Part of a small language model's weights.
Size: 23 layers, width 96, 2 heads of 32, MLP 384 tanh GELU, vocabulary 8192, 3.17M parameters.
Architecture: RMSNorm before each block, learned positions, biases, tied embeddings, attention and MLP in parallel, capped logits.
Training: a variant of Muon for these matrices, 123M tokens, 15052 steps.
Each number is 500 + 50 x the weight over its row's rms, rounded and kept within 0 to 999. Layers, rows and columns count from 0. Numbers have three digits each. The size before them is the row's rms in percent of the matrix's.

# down: layer 12 MLP down (transposed), 384x96, rms 0.0487, rows 161-197, columns 32-63
# up: layer 12 MLP up, 384x96, rms 0.216, rows 162-197, columns 32-63
down161 101:514477546444462515491461415569394423467544466523502492473464539413533512405568426499448540478574
up162 103:583478523461472582591436543481585474478503603420481555499472530508463542433546517570446561446453
down162 109:491524429499507427567490468543566465585421520461545460588569477463471406504522492435485465556540
up163 082:510496573464583517572546472511527612572552462505505562469354453452486446526465535521563560493471
down163 085:490477490478448508560579490495519438429552528442554465564565591495554497487508590535408573515503
up164 090:540572503472522565638500490427486460584580587522465382487557486468484447484488602470490494547533
down164 094:472528468509376433468483440549422440523499494425460439517453528580429508510500543495497527512416
up165 107:464524542530565515548468466461531441511380455487518544448503472454538539434448459558467444371421
down165 107:494515519589533529446476447485504608451404520539463513556539475550501517495467407488421488488488
up166 100:445534428447497506436460530409420416488482514459528504461612544543434530476514462482436448570455
down166 093:577469451531540567485386468450442456504544469498551435503486554487458459439457522441485626563381
up167 094:492467529573500509478511536536447481487516400463475509461534549604511492529426550515506474461536
down167 093:535473510549408469505427371443470537558472511441525527592465527446455569610601462540494463586529
up168 099:492486416500519485537442543469413554481552490500475587583593537498488524451477448564438508524571
down168 107:508570416500501584485519461572534495564538545435575422547473495549532449536487438512597544453405
up169 106:537452428498572454517455530530536421473527569479470482380505540494545603510569535480512421551443
down169 101:530531530498426631620570475567488596512528540549486461453517532528536537534412571470475475561509
up170 102:511595571527442519439475457405472466500524551515412473595534472421489400507515424514433633436507
down170 097:485517493575509469518507440440488499509456477559489490684467482539520443458422528487525527523475
up171 097:469529618452467537481571428483531544503527450522581448555521438500515497536501382479478548538433
down171 103:521502616471547477616496496623530502551581463451483494493530522546443529560458427563482521487466
up172 102:512497529521505488453576598523431490508518472444501470481495532490537568480519465454431421554651
down172 090:584564552466528540513361470442474516478521490564522499467601478582527486529478422498416403599482
up173 097:498498583517531459475544490525605511473451448467511563432536472513483570504527448461495544476506
down173 095:526495475512478556420464527489483539462426450487511417473492498536562513518505572532459486511519
up174 106:439563540588553552603502560435580598513433526508538512513455529550486387533584481471524520557461
down174 118:565443501444491434467469459511530633519584541507482472475526466419486489426552578499480471502491
up175 085:549479566573475568489488575441532494480472534453477425518514430531474509575540694479497436499522
down175 083:442542484478403441523575482536536433566563479483506553506533444462591450607445397528482457606410
up176 097:435438595433500504547532581472475521522513606368511461407584444537420467505512505453393504528475
down176 092:495449492464544496517414495514513432545541537539484453506459447506540482540471538487406507528486
up177 106:492462540464497581487468471521523501514456501515561487527485463399569498579510499568553519463450
down177 096:471504467439555408531549526499469554532487473488519481445483470572519458368504559461454548572494
up178 106:431446494496528503531530542406463485477539442537484486444547578559369466480516488501475545499496
down178 104:477499524545550489569484492523480462491486546533610525457463472498506520442532549484480482437472
up179 089:538476521483463456411407468499486530546495638524447506551544526536525533453531427425457472499560
down179 083:433530536510500494558466476527457510473506434406521545450523453465417516506483490527453518489452
up180 122:499481474452561504449553544569506625463490529535444395513435525507474482492475503506413403473518
down180 109:544409431512552524522447561551450437529450499521513519511510547505554489411468551588430420571528
up181 088:431505399530524500472492555463533563456419498462455484470519520485368599430524484487573476472433
down181 085:487494576533583455504448480406464495486542516484564482574565381466513482487459633530502470535491
up182 098:531562413471542484500536525537445563464509519561513459515531599461511484514513536503501529578500
down182 096:572514567503486477491564501450532512505518442488545493569458446454480485479483543597503555451492
up183 089:470560546558411441431517480461450517570561568494613460461539562543528510506502518477486571504460
down183 074:506460546481508400456416437562613505540440515487400534470488452513545527395443598524441470497467
up184 096:481564471458452483565604504478477528505448513467528436468569525488533505516424509564554408498616
down184 087:539490575591468531412636460471456439511513451527503507488419489503484561634507530524534565434557
up185 096:503586486469470451559506417535478519483400500527491462579500488472511540496537461531467523521520
down185 103:517561508563511445470577446434461587408554433453507514479481483481429472447470513515464455553455
up186 105:575524406530479483486439503384613548463514513509548567474542498389534481503572501507528536540467
down186 108:533458480478532495493514440417469453533512533497559546499480579552485496382508491483476474575480
up187 101:515552531524457529539616590539440530494552498543591405464473607587511436417514524484573476461524
down187 099:527462584539524425446498467464533566503518579500514486505419522522497570592474533505521472490450
up188 087:588532483542473457517442558408570515483498396506511498524531466452557584507433479532579578524574
down188 095:570553533469506591538636500588484471559536479549464534483468473490560453456499483504481532478471
up189 102:513419471437529509527498499541534541486543531390548601549450544582516498406478454550471605471481
down189 101:448600525502566530499422405493462546465479491466458459431569501458509470488527450503530465504497
up190 085:404496449519565477455441490484497532461446520433513580590504504583486550483439357518512453557531
down190 081:426512495683421571518472392503448511423514556438505454490429456492452425544578528510492537491461
up191 121:485587486532470557549505442474473489376539497477601548518456531540440468469525510427484481443545
down191 122:475447456443482470487474410466541605500455459489440461534571576443511460395499532507508519441482
up192 108:411516542543533488429567475466494441466494419503593483457487393401426524486514496408524528533411
down192 096:499558480557590477494537541462547550466457502513528464419512432551404561562520472480496457468573
up193 091:507434537409477575408484450466464521459448562466421404483471463504514540435441568520555537487439
down193 088:541515496500610417485455518480444497528480535471527609582537503441560446437453408450450495425512
up194 107:531571483523552515448597499492458494542498493363546507499517566553456458537501472447522510522531
down194 101:533434489457516465390520477551533527489572497518579454588449415607454538515516540375548448517424
up195 126:496459542464548425428418495424504492548489519564541488609548516527546460441521403469446494550469
down195 128:430557502506445590541476571485562488488507534491448476500498471597455378475540548447507502585455
up196 112:405393521478527463500477490545522542508557460421527468433508399486529557427441507392506443560506
down196 102:528527453544513615506473581513486516555561499562534528506584460600524499499455509482457521559467
up197 092:580538512540471528472503537492433585531506506438466440449415546522510502437458495493499523395448
down197 096:434435504409442481494554545467560488571481546509518466607498517427493408498476547533530551524514